Weights of a small transformer language model.
Architecture: LayerNorm before each block, rotary positions, no biases in attention or MLP, capped logits.
Training: a variant of SOAP for these matrices, 989M tokens, 3774 steps.
Each number is 128 + 24 x the weight over its row's rms, rounded and kept within 0 to 255. Layers, rows and columns count from 0. Numbers have three digits each. The size before them is the row's rms in percent of the matrix's.

# o: layer 5 attention output (transposed), 512x320, rms 0.141, rows 283-319, columns 64-127
# v: layer 5 attention value, 512x320, rms 0.119, rows 284-319, columns 64-127
# q: layer 5 attention query, 512x320, rms 0.0877, rows 320-383, columns 64-127
# k: layer 5 attention key, 512x320, rms 0.0907, rows 320-382, columns 64-127
o283 099:125154172141108096097126136102125114110092116154137127147124138140091158134161132098107113128123121102099082115124160104104099106142095161094129159127094121131103133053150158153134115107151109
v284 095:158153088096154099100153120131170161140159086138148125126076105117128123105153150095143083156138105125131088154173101130136158168073167091145149112120130109129128146129148129140098133141146123
o284 105:143115105125104132172133139112151092114088137064110151109144119120127165143107121104112143136123123112141183114102136103096111142163129149148116142184146129121140158127110131097139084135112130
v285 097:107110125099147129171121141133148161083112145095186139156129116164086126140138136136114115127127135122099076110123162130137129108126115127130107110158169099104155153153144115111135124110131109
o285 100:141114161142103134068134132068109162122134117121095074137145132151167124152103130102118162108132119146104134129134182125068134136137112169117153129132143147145100106120080136167127124152091133
v286 098:077131097111118127084157119128143137118104126102120129155151128137171134139146154099123145136129118166112099156116101182080117150149116147142113118143142164127128175137135122110125113164209109
o286 106:204174110136132119148127107138136102175150141165136104126134103128127180090102094186138105128113160105147172137149137113166146134086125105067110165117115163141109130116120126133096171126116149
v287 105:153134118100114121076151130120160107125146103110129136118112133114133086086122144135140143129115165088115137129117104178092138150132176070148102146075176105125191161103127164085101138159102119
o287 109:102123119145161178165100101133131158128104158127132140134133157131087164140168104124107127132137045178081117122154153101111146129119129150137176128148073117141032095153092144139130128121099157
v288 097:099075101186126123112147145173146117137130096178135149139103131112139145170139102127105103092151093134107123157128163123152132149154103136132152133119145137131153139108106122162118125155076107
o288 101:146113131134133128111135129092075118134136166125082077087142118105099117097094136124133121115140163166141119156152163156136107108125167114126085129139058123140119086133165103156124165087130131
v289 093:096103113171158151156104132126116128145124086126140118127142134120111131128108117112111147184117162107176157113132126138084095162125120131140112094118099108118123130134109104146144118120138073
o289 098:135114127099100077098092166137144107126106142167105122119138131144153120130145154129129110078148117136129096151131088125128176072108142102168099133095131109159143111080107166140103154091129117
v290 097:098119110145096102137146172163107112127101151145135113117102112113122125107109117171161135122155124159122107142114132164125123136126090131124169089118175130116121146134112111119130111189120133
o290 106:121142133109160162135138103124157111146185145139123131176122128113147129135134130092116146106120134105124149109165123103127151134116156106149095126145128142132165114115113138128119158124123115
v291 092:119153133168115103133116130167064127108114149140124124125142122133105119126135089111141129089076142103138146145096127131146115157169110132145134130135108144115174120154132140116115138111137148
o291 099:159120118121136105110142158094132131177110106146123084122108102091167131156130141116109127162146133145125122104153135116142120147122123182135104112156162124116106120082160113144138155129146151
v292 099:130146136130152122125107116129086159165112107146117136120138140163103133147132098108125121132097128121138150124121139126112114127147097122152075144185140096102094179070144160115135131156097117
o292 102:091118122104145148132153151155159097097144121089100111156135117100158112124131171140127129122144139170107084093131081104129123135125148130147150130109133142156137089176157122130164158114146138
v293 100:152115149146138125103127140112106157183136118107108070153117139156131097124150169131134124140126118102066131105098136145137122127123117089139104105111130148122145096091107144158138152116106124
o293 099:084158108145129126102128064140133126097108130138109151097115162106113128147132094100168139109111152134161102132147128143099150132109123136110141107157137120156131119173114120100129091136126121
v294 096:148133095121123146100119108142145124133125124124143167150179136107141180122120128156102157138122188135119131074162081118133107146129105104124142122087104106097101148152078103175110134146115109
o294 102:132114115120136136121130121097149077173135091097112098085112120084155093136110120090152084116154097125164135137085149135125141085128151160153114104120133131118153119103135181106071198099134132
v295 093:138153108157105131171102080140144123135148110100101154108155131143169120141148149160125109103184131090105122113135123139077133170093125129130153112129101146119133168111087114083104127130108125
o295 098:103133114119102131100169169121150108100095169095163103149150118164108111119123109093117139158109130154133098138138130108167168076171149086081137111104158122100135143133187160125150096131104127
v296 099:133128103178111162146124159110101122118119136091123123126105141161150157149131052111110162101147116125072158143152124089159123151103159138153130120154133103127104152135106137109151112124100101
o296 106:141101185083155118077106099132190107149164145130145095145142133077131141090121156122099083123100120143148084120090168117121111138134118085129130128108129145148156099167145148131135152111160172
v297 095:107103136138123132076140121134125119130133161117119125151115088075112130101115099157143114141136135103151121149111155140156163104139144089153171131077148166141137122146143124134165154124129126
o297 101:127111133103113140173123180127127113099097127151144157134135199157106137157112129119087140122139159111086148117133105137104082142132104172137117115133142119127126162143110080117120133119133104
v298 096:127134097132090106110128142111108112128139099123146152116141096122184130147118143102111146131133124147139164152130154103144175134126120136118123144123086139083103079103088104139152122121114140
o298 100:112106098141155125163142119118133120153118077111146138116137135112094135142121139150159081128088140092154116117153105152117102121159154097142082124148166122137146151100152152137121133174137122
v299 099:137133134082086089134102121119168142120157149128136189106160111087158127131131143160176148133127138109144150158131129114131132118113161125119128126071112153156096108123139092098128150139135099
o299 102:141146152103112137100090118173113129135111085154125087139146123155112085157119125153174145144143140160168127124112094130111091091151114192134107096182120130082134132119133125167128118164126122
v300 092:096111151106144111152134064117133149113108140137119149139132111147141065164139145108159110143095129172130126141117159117115133102117159148160086119117162128107128141104115118145108127168092167
o300 102:141108100135176165097112165107119093137136125099127108166144107122111154086110112114089128110134160094086114081146073148109123126087094107146159130197081102154144140187108144134115146116137091
v301 102:126101170143103137130149131156126107119093132058111116116144157159067124094130119147131135111143127113093119129168104144140116110124119133095114142124137130145144110143103142134143163122137129
o301 101:115111116116147144109132138075124170137164096164160117096124125120150126155119119127145106112102112131114167101083154115091126114136119101157144096146149162120119132112142146120103080116103094
v302 099:124137128116164171108129188167140096148070137140174113104127142131121167145128142109134131146112114112129086071131091143118085085136110126128147127132134132126091090155120162101099114134103120
o302 102:137129150099095116155131106116126149156138097131107128105099172109152099067113092105104084125133155146111156177141129132159143161124192117163130128123106137092154183130142118129139090124129105
v303 096:112154052146142126143113122112174089096110117104178095115163142128095095097117129136114082145190130157160120056136113123117134148101118139122132121132113108145087114083138105140105113084111135
o303 099:169107156152137128106165132130118146163168114127097121114098104171182137137124106146148172108059123093104144158122117130129133105127136120148095126137131184100138155127146181103127161179163132
v304 095:137112134129126145114123147139137091119097151129137123134111135141136093118128098131162105151097152109148159078156147101129096139154102111140081136126134102134141153167126102110099139099156132
o304 097:148118110134122105102095139146097168128149104120106125096147118101134122135153133171113111122128077132154124146094125110105179127100115164145126142130163160097125127071073144149191129100105086
v305 097:164121131097147166127117111116113109177157100146137139149149112108107129096133117078148176125124171124139115153148109108155122148133094113128120119136107103094129135123167062131129116160128153
o305 104:117163143133085092124125124168168125105149107079109136117155096141160112165161114123129142152125122100117120116146101102124100092173101132141123130112132137158122163137101162141125111106109109
v306 090:146150154112163131139150142100097135095128129142107137115117118150152104146128093119148123155110111112124085113154096142108097128124142137114158139095116171158090121149113143149140124121133113
o306 096:139128122109127109108111152146093120180146128137137129139116138094123171151160160130114149101151166101133190156071151158140146149133105130133111091160150129106143142139130141107096116145130108
v307 096:122101128142131124143120141112149106105129122076128144085106157136124148130136095086132095105112122124123105086143113120148167124150108122102116109105102167122131165119103110110165140143173112
o307 102:119123098142111113137116121162107158087112150132131121154145085071135162090100130163121160121130114103137147163106187103089114128112124114125146130144148126125148096116117126148090138118131141
v308 091:105101164136143129125137150120129110121097125132102123131125161134164167121136132108215123145113116148107152140141124106100152140138114147124139127151096152123132157148079164120107114124101136
o308 097:126127114072093139109115098103062106161128109096124123088131110124156091137126102173085113098148107083096114154138101119176124120148130103152162144083148118150126146139155120185117121119158120
v309 097:157122108097163120135111161120166134114102092148129088128150145141125116081104145131123145116109087124169096142181126095055145106129159095088054099123106132104165104095119166142090140097131139
o309 103:072109115138118160141153104136121134149126175093152163086135129114128145119156109136147109131128173130088139121116127153148143151102092117132176164123118120148150138163111152155145112153127138
v310 097:110120178145092148174138135114105122101090158144097133138142137139127145131120127099093110142157160124145137120142123116174166097146122083114139111107144145145160122125087091154133090128168126
o310 104:100130093096206099139136097151157128154116113151101105140118138126140118111143153122129151154094164111089102137095130124111099114124099170120145159132103128140163138097114106159120135109114088
v311 095:165117140112169139113165121146131180102109092118129144113177129134143125164147153116152141124130150112092135127134080110145167087129117134128101136121164178118128102130097138140152116141121107
o311 096:130134077135096134177103146129150119171168134174110104145110153127144119092116106134142121145102109121133167137097132129118113174131107131096107133110091055133150130093142132150120132129142108
v312 099:110149151112120107103115140131100125109112162081116159117101147128154130136143118099102109162111138111144107145124144115106125099164098116111070112130090146126151203098125116084189145133091137
o312 101:118110077133140133121102160145099103177133146124107141140183125138123138126141136146130158116126100150112116088129105106136080143084132142104147148097141128104139052166117173157078133121124101
v313 098:129139163084069171127101135126146120084159129175122112132123138148126101111175105128115134108138166109111167145138151189133130125129094122150142163125127128139128105116073120120171106114110099
o313 102:177126139137166084163137125151118088139130144111120120156126090124117153129089085149149100147108138148132090133113107127112086151130131161103165106137102129123166144088156168125122116127127169
v314 098:128144102157116114159082169144136146100160147136117132123123129139164148097126165125091145123113131077120119126108107131114156123111115142145133124137131126062113128172129148153161120131153145
o314 101:144095154089110101125169139114150090117120115104105141125125142169127141175165122171144142177090090175146127127138136118122096153166164146134132140136115121158100155104092170111106123121136130
v315 097:138103131125149126146102157151153132148103133115109144149139106108154095116157116126120156139129079144122131137121155168108130119166138123067114168094139107161097100128128100127178134131133112
o315 107:120140117125101142142127102081085107089108140153138123173124104147075158153118129128107143130121149143147132105150135096133122121119147144180105143146142109094148131146106085118109115135136127
v316 094:133085136140156154107131115128121114107098145124110129136110073132149106143139141105110150110184126127129163174108114131145133097144135089159118116110148146123131140132135144099162094111170128
o316 103:168140110109131134147134123165102127194199127147096126118101160169140140128145115144154141142080136168151136134133138119108088143102128146131122149103104127121092102142095071142113124144150140
v317 096:086122142162106104131123142104153108117151123127143145086111122172124176118072165154143126105160114151106111098131179153112100089138164088124138104169096117118097135154139157129119086141075143
o317 105:157140130120136142125118151104161111097136132108150128119130140121165105156148089109094131145125153151141141128124137134110150140120123116127152133124121130117177117130129120147152110112143135
v318 101:127077122156089122109123134142206136124120098119104163137125107099125154114108136145084129115133105113134096099167116171171145150155165113113131153130157106108133149138147145101090149119130111
o318 103:131160129106127148164145118150092115139138150144150106122127143114130129153154148087152106152123117139154144148108130069114129116112085162163185096104082126114131155112134150166117120141132135
v319 094:112140094112114153101108104132129105122124133085101121147131138143131099109103100121146132131121121121113139116143126129119133133122108125141147115101102131096126135116167151157114145146134127
o319 101:137134114157142112159168085162128124083135117168168139115108129088133155142097154117108152201139128135159110115121142150103166077128145143117127156168152106146119122109118116148100141130103118
q320 033:165118097132069113078151130121120124128147117130110092119110079078163115163126097134113155116124143152116137134133100158152127127141131091104133130137144119161124101110139127117139107109132082
k320 030:153124141141132130147117109143125132121112116098119112133138171151102120103112118107131113109128170090148134115090100098100122104139104126133113116112131124106114132133117130139138107136099149
q321 035:070130091104107130131130115097114120128091104089142148117113109100141136111120074098131111151124129122120115099093184111117168090119145128137168112161127170183110075132109161133132147139095158
k321 035:161116115130132174119124144124089152104120102132123102140116126138090101115160142152141164120142155118103140110175112101110109117079114125149158121116122165133153148105107129108107098140101082
q322 037:077110165157145129115121094096139121120120100174158123115131096132108102138100128115092080083140123116106126132146106142151105151161104173089138116111156086137120117101090134100155139186084123
k322 034:167144102123069119147091101106092112131111112110146123150110147146094115078138128145125154107140158127122150128161168142109130097117147110109091156067132152079101120174129127138145101078121122
q323 038:124122123110139114121121122139133130144114113117135137128106115087109119126162101148134110117129147117144170125122086159104131107139154113088124060161132107091170138116126105108174129174121119
k323 035:166141128119150128115133107137096104085127135150128114136155167156126117126125159121181189142155146114134113115131151129164143169096132100160134177121087153133099128138150144141137118155145130
q324 041:124120143148097100124121134130143134130145167133123106160130100124144119127130123152060154143150185161135138107099092158140183166185113181130110127100101119117137133138141114115145160149085102
k324 037:157102126146139146111140148127153085141144102099137156120123132136125100130135186153177124128128076113115146190154153105155139116069163115115093142161134138108140104172178151071160145126142106
q325 043:122123145128122123151149158161124133105144109116128143176129144125116130156141108146080157141097157153115147133113129162155143159153146144134108104162150096141197137129143099127140130168145148
k325 041:146111134152107131139091130140197114142106107154101133117106125154135142150124167134119128111153128152106127111143065111118121110128135135109112107119130124098154128168157152132113160148113100
q326 043:115138108101129161116147102055106084150124095157147152110109115106153122135108161158110157166150115144086131140093083105142119140161134138103088094150130146112134204130130119079141112148121118
k326 040:123116128104114143131081147121113136111141161073148115133155135172143130134160114109196140136143119133160158147134155163153127112091114145155137152091101140119096075164133088119174145094162130
q327 053:134133148106146127111143115125104172133176079149129154184128112109124131169143102124119156148156141144139135115115094115129142132113096106094125096108136081100129136128150099144151120129123118
k327 042:143119127197099128162138177114111079153105110105120158138096109130127149088129164121132101115082119159094135136137111126108169137119102134115129134139136163129151127120151168098153132169159119
q328 053:150121082142135110112134138131141142134085137128132112102149131133119122090065130142141154132117124110135091141112154129101124133122121126171136122142125182117139165144106150127088117118158110
k328 049:091140169090128161132124096117142153076149119146122112124168138119134130121161146114178159163166120135189159140133169142162137114120155175126119169119091124143093101134125091144119119084113122
q329 055:156131111061146127079193122109130124153145084140154135099147132139126143149144109155167151134167105146122145139121107122149132156143099128106129097092145107110105149158099094137151118100149118
k329 043:123129154145116146131108148117161139095100090140068117168149117153092090110076150112130118122130122132148110131133117122132116112100162117125096149149060117104133093094144158114113139155128141
q330 051:125078142175102086137112139199131119113136117128142096131120136104086162135112052101116110106143138115144119121139153135100155148085148119184144158159146126091148147132130135126085149125070117
k330 052:109158145082178132116128106108143181102135149153138126123200142085138109157130129121156157160145119082140120114126130103147116098097164144113159141128097132172100116120075125163163132093126111
q331 064:094108143142103117169062115206165133113128156096129104146106128100095155163143071086089093090121130128138136104156140128111143110107152148150152142152113111097156119131144152167121149116133134
k331 046:108135129149139141117095092093101147127149144196122153084120187097132137131157131196120127164123161127164129120130120112110125131138118164121169122120175134148110146086135137143171139123117165
q332 063:185107112160115121091161131141157113145148131061108103097145122123140093121128132122118114157134118120135084152090151137128133113167105134146067121102083130110125152129130113122118108134106104
k332 054:070136148154136131152070096112097200100139105137132175140160138121116114147143121137152138131140121141159156136144139126167144126133170150111124150130110120157123128093140124133146084094120137
q333 080:177121129128115125090163161117132119145121147064103090097140135133139091108130153123125130149139128120121095168120133124124139131186088111138063125128100150128125157165150095131144109128110124
k333 063:071122131179134118161101091118119185123129107158120138116129155106136115150120125130141156131156147129140176129126120125132147120128178138104116122132130127162115109099126137141147100085127167
q334 065:173123145148137121132127132131186122168167100109102074148140108112162127170178104110107110131133142115113104108115145080145107111142113177138120088126101119110127149136165125138126170106151121
k334 089:161142141073100129123141140122127088100119145146154123131151119152126151158138116150155102142084101132147118121146168165145109128103091156156148149130132126109120133152110104106128145145124050
q335 089:065084131117132115145147128170153147147106138133145137209100173140117149152177113123108118081114155168108133140122144128117119156115201156132180158132146093105152130131103135111127121145109143
k335 076:116130107081156159114139155124151057166161171090143124161140148133113147135144118151149159106127127097126091129109130109113117145105140097177131091131162174118094132116104139148119112149132102
q336 099:159119129130127118106165130111161124150155116155129090119162124117141093101129176081107091138145146100169129136114142100137124130156095118148123101115116142083091105156158134154123118112129125
k336 089:182129145123099117134129142157086179072113114155145116106185109136117122138138133146147086149131103146160150119132122158113165121118121169078134171123111111151136087111138122136142130169099091
q337 084:101113111111152112155124127116156145131116115114101112159115152123158103171177097111100105096138155154112131140146148104124093136163169164128158120123100124128164128116114136124126138126137132
k337 131:143144127064103129130135148132150057100131143077120115149141130139140161177129118150153106103077118128111114111118165139159097137105116121176139125127111143105124152158107117088123141129132049
q338 123:193147128145091109096185120128161079111132123132151108111128104093123115119122118169116134145111097094151120076109146098078109117127101128161130118119119105133130164105136124098125161097140109
k338 140:143144126128109092131164176116130107089070115171155145119087103148104101124139155092088097110097119161145135110129133134153124098124088116168141132162082119119133153175133117099157149122115108
q339 138:095117107108144128142098132131180109165095131118145141133137153129144125125179114131109099119149117121132145172102121089146088105154146113159141140117118195074120108128113120141141118135110111
k339 158:072096106108174133118154150135168078169152135151159136177100175095128160137136139135115153092177129108140098119097124095133140138115135103177157113143151169095122144129102176159129100130114148
q340 150:121093089158110166114166153137127143149112124123102140145115100135143149131107114144130161119097108111148174127147103132104090106167146116126139162111158132131134124126106123141150125110088136
k340 168:161147099110119187118123141097105158152092146115111136140167093095150121087140137154101128087128180119129143106122138167095133107146151091090116134113102139141156137131121123111133106164104132
q341 159:131135134151122125148072114124144142101147116133141182102089112153150061147134098123118147121128139129109133107152079150152119130164131135159094117116142144152107120129156129151124100118147166
k341 170:184143090107163118120131112177071154051073088125140181108085125131102143119182110137138116173154142135138115115144116129127154117108096078122111115134113142145162147146130089129147128137089118
q342 159:079139105142112104122149142106115104133184119122123123133144143155121150102132103144114134111149119074139106115136129100168143144089110147160129099127161161125119135161129120132131155112120103
k342 163:114130140146113116139118138160108092153165141138125139169101099088071094109149138129170123128134103192158136116153098127167124114166110128157139147124105114117109094125153084122118123107121143
q343 158:079167145113127124161119121127096119161156151132089133093150083135117138129113135130096135148122147086121139180132120074141152134163145125071145113145117154102129135075131157110130149090119160
k343 164:099126149126159135152139100070130100174141165167140154101117144138135113114134144120121173117114133117120190137122101144161174129123122154124108135147134094126148117092122125112114099125115172
q344 163:131143162129106126126103141130106138130114165127166149127130138120139119113158131126155141131088135112092139059113197132089083142127137108147123142101162153167120123126137149130101144171127099
k344 169:166142126144152125116119125150155141131075167091161119136100160125113116073161142121139161143109107158128117098084109096140121174135161099117156162129140148123106143076124130146129141113144186
q345 157:130120154188157130130127113094168132091135128114084139148139147166134115062110127141140131099145146115138105086107134136123117123125120118113101132175122109123103114067147116072151136088158116
k345 173:117088113139189072101100119144125089124158152122123111154094168122131131135113105142153114151106153101115122087142132142144157137122111110152147093143162166138109128099117118127127123136145079
q346 162:133126164112122155132076119130125121146093162149138122120152154140125147120139169127121092154110081089169124109139123140141117132132074079139155131166151100172132136121171117148145140092133111
k346 168:114139149120110126135157134151138157146122095130107089115175117191173120145138152154091126110160126154150114123145150145137129131116089083133133156171139076130124136145085162141148167109092160
q347 165:077165165104130121093165136121135165140105150126096119119086086182163150110078121143127165130157137120123152105163096144098123102110167102171153149091144126079099136107136121138147176150124053
k347 171:112137173124112113096115151099147141143164118160119130108156099136141128140114102116144114107119163121151121163148119158137137143107176121111126123111085140145086152106106123150154106110102123
q348 150:154136134114092165088137152143125095138117142125162110076132158101090131150163121094108118144122152119122137168080103133135109112125070157115106124118140124165127115138120142087131152164112126
k348 165:150132112126120125094155138109110126124085137128132090120142110101154133130166164109185130105136125114079125185120092096120156071095114158119126072112170113133079103173170157123107100136141112
q349 162:141122121158158152128179124148113166098108167099110139155124109110121148119085111147126136126115147139177133095135145099118124106066157124113088139109129171113085161141162149127097127143150090
k349 167:163126150198135118157160161109117124123138145088118127135111103088130124102133092105105095105152111087177140134156149125063143124115153151160144109131114158157141139136105137127178103194154143
q350 158:172132096098175182123116149095106113150130118109139145113105159116153149103115100135126119156130133089144105107107145142159149146090143104113129150162150107090109136142144154130116112130117126
k350 165:161117129097163140161149147096149107152092133131131128113088119106162113122140106171118078131145118147135126105118091148142103105100147072170142132125101130109116111206177123132140137153108147
q351 165:107146165126131136144156122082147093088120158126077126134081091158147099116129120145132121152106095108099132100127200122138124138118143112148119101145179153099131182134104106098141116124138129
k351 179:111188156153132119097173108166179122116129119102121135147139137147126121128132132134166117120131124117101173089107091156134123115146143112125147113144132152122109159122076121099172088115108100
q352 033:108128128143147131127130090083145128124122104161131159125135132138086147093157124085120109119157120150129138098138127143092131127155106086132126094146117114100073153113112150139109116134136112
k352 032:116146130093097130134134167138119170117157129084107125115153109142129090115115096149159127117104107110120136122113147102155119127164170117118140118111121152137186119157102098148112096126156148
q353 036:097133132141096125112136130095102101111117147142075163081157107120140165106120169120131151153180120126126128059157123154105108138103132115118123132091128162094118118160121125133055111127087147
k353 035:128166136095159129105122151153115105109189123080147105103085153155130123158151132152117100121141145127154113125120185119132135105201143116113178098152096129133164121122153137145134125120156158
q354 035:110128098123145099145117153147104097122135096105126140104143103134185181133136155140119152148132130133136160157106147099144168120116101087128146125094083084055103122137125113152094099166089150
k354 033:147159128171087123122116088106110120101090092154105097108113103131130143103136096159136105130130082123110118133095132161087118118114184130103108123146104135147138138163141124125117136065149091
q355 039:097105132099122159132133125107165115117130110132108129122101138126113087112129090133128083128113077159153127139118110113097140123137150096137110115103114123105165113104155104126158093142132083
k355 037:124115100127133095107084092129138072157104109133165120149182113156125155154146184095144144130126129126080120078125153139140124110108106113117164124117130097119105103143132171135101112121136119
q356 043:134134130120112109083096130168110110098130128111112128115123105119124172116104111108142134127102088146154121163138169137151155102091165135156111145131110196138155102147099137131108132128123093
k356 038:117122139133093118169157136144139156141129112138098126130092160083129128130118148139108090112141146107125129081101080123078107162190163087126090146117106132149182127131138101149137110140104150
q357 048:122096128142137120131113118129152103081117163101141110089122119157119149111121146103141124091100117109141122146148164138109118120103141130190163189157111180140133113143133146136116105132129125
k357 039:132137107146113115120145086192111179149165109152135095170138164082122129155065110142092125127136159149104159090141116092081146105178137120112150148151173137146154171132123142152129135109130193
q358 050:141139191121107137131132122118145136134137116139153135191158096102111132147141100128100133153145135159136139082159079133138170140130111138103097095136128073120150113138145095141147132120120152
k358 039:132112124168145112121114140130089113173110104128110141157117110167119156139118186137140137135108146123097103158094139123104131112149129081121118140138144148138144112152149165101137122165137088
q359 042:163114161154083120158106149154141119118137096082119131144117114112121113145145093135083091102108165150139136095129167139109194131117134137142130167153107130134116106144160101190134128119113133
k359 042:111146155160156120146157098160173144131095120140095101150104168078123145132105148135090112144110143093067153125117094117096120110127133114073138116136189110134179115114142162133107161135106175
q360 050:133170128093165152091158130074113146158144120180170153122133109153154132097143159151138146157154103126112146158085083092173109156154110116097138109093172124158106153150127135109157119131148120
k360 045:096135133117125144138100141121117153114130110106118145180147099189099106102142148114166173117150136124177135159122164172165107121114138157120104120157099129097130086125103117115119162135135150
q361 054:120142164134126138124123130141116148163158105141140158187100138149146130143132067146103128106137168152129116134150088156154154157126134118147178091093169152130107186130165112149145084105163152
k361 053:140152092130165107146176149135159145145111128123136116098169128105116123122110169108155121147162120113133124122110158109105113103120157149119156142126130113150110119121083120143134177135111104
q362 056:125136116147120121158134147140140149137078150113116104105115139142119129105127152125100153135125108136148104175120159156112096142168149085164106131150140178118137132137099166085122105136140135
k362 052:092129125102153127111145138118128107117167133093160146149190095115140126123139119092188146150150116135158120135145132136147153111087112153170124116113103104186079125117068103155154093095144086
q363 049:143118116167106136131148128160149127164118160096126107103150135109123124145118105091098117118131101108127111142109165141110162106147103108152088119105116143096144137146138125131102126122122097
k363 058:099136151093165103125089123102136129100151145088131139133154115145126121112157112140166185165147094126154132169147111131160103142118166159107117152170124153180109118099091104130142105090122107
q364 085:151137121090156128067176145083083118131114124119127137095152143140165091083107191170173180156139118127137115162120120120142139147173112120102104107137133160143110135138111089101141106140143134
k364 049:129099128100111087126132173140136073141139121105165149174131109156101113107123106059150162102124087128109108132127123140133116148088136117129112118142112114104122156153122132114132101117100096
q365 085:142154127079157125062159149079073121120104135139133140079150126134155097082099173150168176147129105126141138138131115130125144131143098085100112126143144158141109125118102096113147105133132146
k365 057:134103134131132100136099131144108132104140082093131169173121113130098114102124113101114159101145149143101137121136101143146146148123159138101127135124114089125149158143154149133114102140114135
q366 076:152122127124133096084181183146102135138116152109131091119138131151123109107114145113120137134144127142163100144137118123091159148159101091141108148127122114127119146156142110135132103126088172
k366 074:116143131121133138123149120105157132158151142159133119124141141135160138159133116137180164148134115133153119154142175127156100139110124147167098113166133149151093105130079085130155136082155128
q367 081:108110136152140160188089113126132145136125130109123117145127154143107150135146134100100098122145148142147151166145118115133111121180156122140107161121128155121129111155108147127122103140126142
k367 080:112152107124112106117137121127166126182110119180130136128102114150116100103130135113119171142104102134122135146136153142141105133151151129155144116117161148098123123139164127116110125095142144
q368 078:120106165119170109067194153128119113139136138134153131141122116152111142081127129150143149145131119153124123124123116130095142136151122086138120128126173100123138173144137104117142099149106173
k368 094:155131127096128126122155135110154096143153143145168122106155115143130129138139128120181144144134104131160099172161164149145122130099111138169089121144136143121095099150089117110162082115148097
q369 119:134139128156086132148120161148082169129142141185140128125129118143089122113074146104117093138135152113167138130165109127087156130132100096142120144124149117136108105150160148160121125117087171
k369 081:076129134123130147137158101139157133133129156141112091172131175135118153141108115153114165126110133124138132138138169112130092146121152126182154095138169175124121141109132134138095164115149116
q370 125:119135119108100146135103148165111130127102170113133165117063125138162160162107132159114119126144130127096106115134093155102167130089120096101137163127132122141139107145112129181092126154097162
k370 133:189098129150136121105137146141101105073112145127180118112139162113143159172148130139101063140184100122135119124135127120121134108102107148116126161163087113144130126117111137122154137139132096
q371 139:173158130134137155137077094088123132129133137107109136055117115126131153123111157108125124156158102080144104130143115130168141098157113142115100083142105163154098119146133134159067151123146075
k371 153:139158100098142114118106100121163092230147114124154152122131103135123126138163149151113158135136093115115110146131143160149078129140153136155134143119115154092094092156137147095118096128134115
q372 152:124131126113161085131077130174114114137139137118133125150176123112100126098164150102144160130108145140131129127132166110158181135112133160140136121158127146111093144124140170119097158130130109
k372 160:105146157160111129120108183113139102134143126076123166161134123130114098134090092117115147114133137108127130128137146115138137095121087139146123148120123163098099159142132092105111139148109129
q373 154:166146123127139116115128097105173110161123076113093117132136098130156104169140149124121149101098115121119116096152130131135093111124150190117096095104080122112129094112047107119095117116150126
k373 170:154112086104164126132135099094097098169105132142133158134121135130172133143139116137125124138098131104144120127164107160156118118116111121115130131112139133121109140111068131087126148131149131
q374 160:135147121110147157100115100128118118180103132149090131121174123150172136110141146136127143103113130115127133090144189165101170115119131169104161104136150135101136166118127125072138107126150148
k374 162:113158156111098179107136136134108104142130141137142114112130134166138122140113131150123126099143131137103134127109150176136161103100112078125088103131155172126115094118139103117129107129141130
q375 160:122138171132175126141100161172146113144130146132139168124085143141117129092161112113156054127122102099134141149153128110127117124083135092102141147112108148124120169097128111123149167070137091
k375 170:144141126102135120141131147126153113149138136169109141075137119112089116069148131130112107121150109130103119096091105149147154128184125148110126126117116128143101114120126102142121138057075125
q376 160:112142098118080161101127139072084134135139108123081099148083112095116086172121093162157112193136141152157097107137115127114127112087160103131135133155098144126150133118139116098066139117103105
k376 172:126123122130111196137102121143131171154118142102108090122137128059130126120108141173153123166095133151115127119114124126130131166115144151125122132142118123133157101158116130128154122106113144
q377 157:126152124135159123147095129125098177106115139184087132175126110076137125127081164161134153164177081119129155118099143141179149147117112135134083120118157132111172128137123154103100110106098124
k377 168:107068131120127119129091137130111193121145089161157121146137119094142085151124122096093109141117097090111134111094128139100130134120138117083099146164108211125119112136146141111139115110115143
q378 158:117143078151138072129132111079119128094139090107104103122112138140170147120111099118106159085123121122099122127171100095121149133136142120139141083143097091135152135115133129141138108077186115
k378 160:152146149114091090147135145128135146148078149123102111153120127122140113115122142140086136095115160141094147127114132152159134108092157136153111106114103096104142143125131094143107130126162102
q379 164:125140122136102095133124150106105135129126109116077154073117110165126144126087104120129103139145155125116105119146119096117129145096109114101144131109125120119131105151114138070181113110123115
k379 173:137163147144119136137145145099124148103162126090085150125128167097109113102131137174082116115170111158113138123148104153127114122100123122121105163086180087145125084136126129141105123079115128
q380 154:141131126121137100160110136144143128121119107127143122126153108148118167072122122189115139095080115142116125159117080142090104138170155160143180115141119100087130138136100050114157096139102169
k380 161:108099138126117089142096166122086149138098145187138193144147170136119141127117101179097093084117103148155127157128114109144146117127131147111153119095101104120103140120099121090112141108108139
q381 157:087110133096148108109097101068153116168103172151102108150111132097127119107113106104170159109098157122092142121109125124130115125145126125174178137084116138097107136135161132114106145171098123
k381 164:126123175115123103123129117114167115158087118130095090164076145113111150146143124118144118095145148162089145103123145103140133181152124052143135131089111167086110119126121156088119108138100119
q382 155:105121100136132107139093127163128086123173138107109150136107154143172094134146136110179130105135085170129131180105156100130110166159137072133169164112117134151137131125118077106157122121130149
k382 159:067075120144151144115139141149156134075085128155153139138094122119141094118125085133140117128165137142109136142116105163114112157153107122137136118149167146169130113101127148145123084147103152
q383 155:114126110127132145130126085114082094182138149124137141157138131175131149118184116148161120140134129125142101119160104176138117112089178111105148116124130098137156107112122096154144153064125136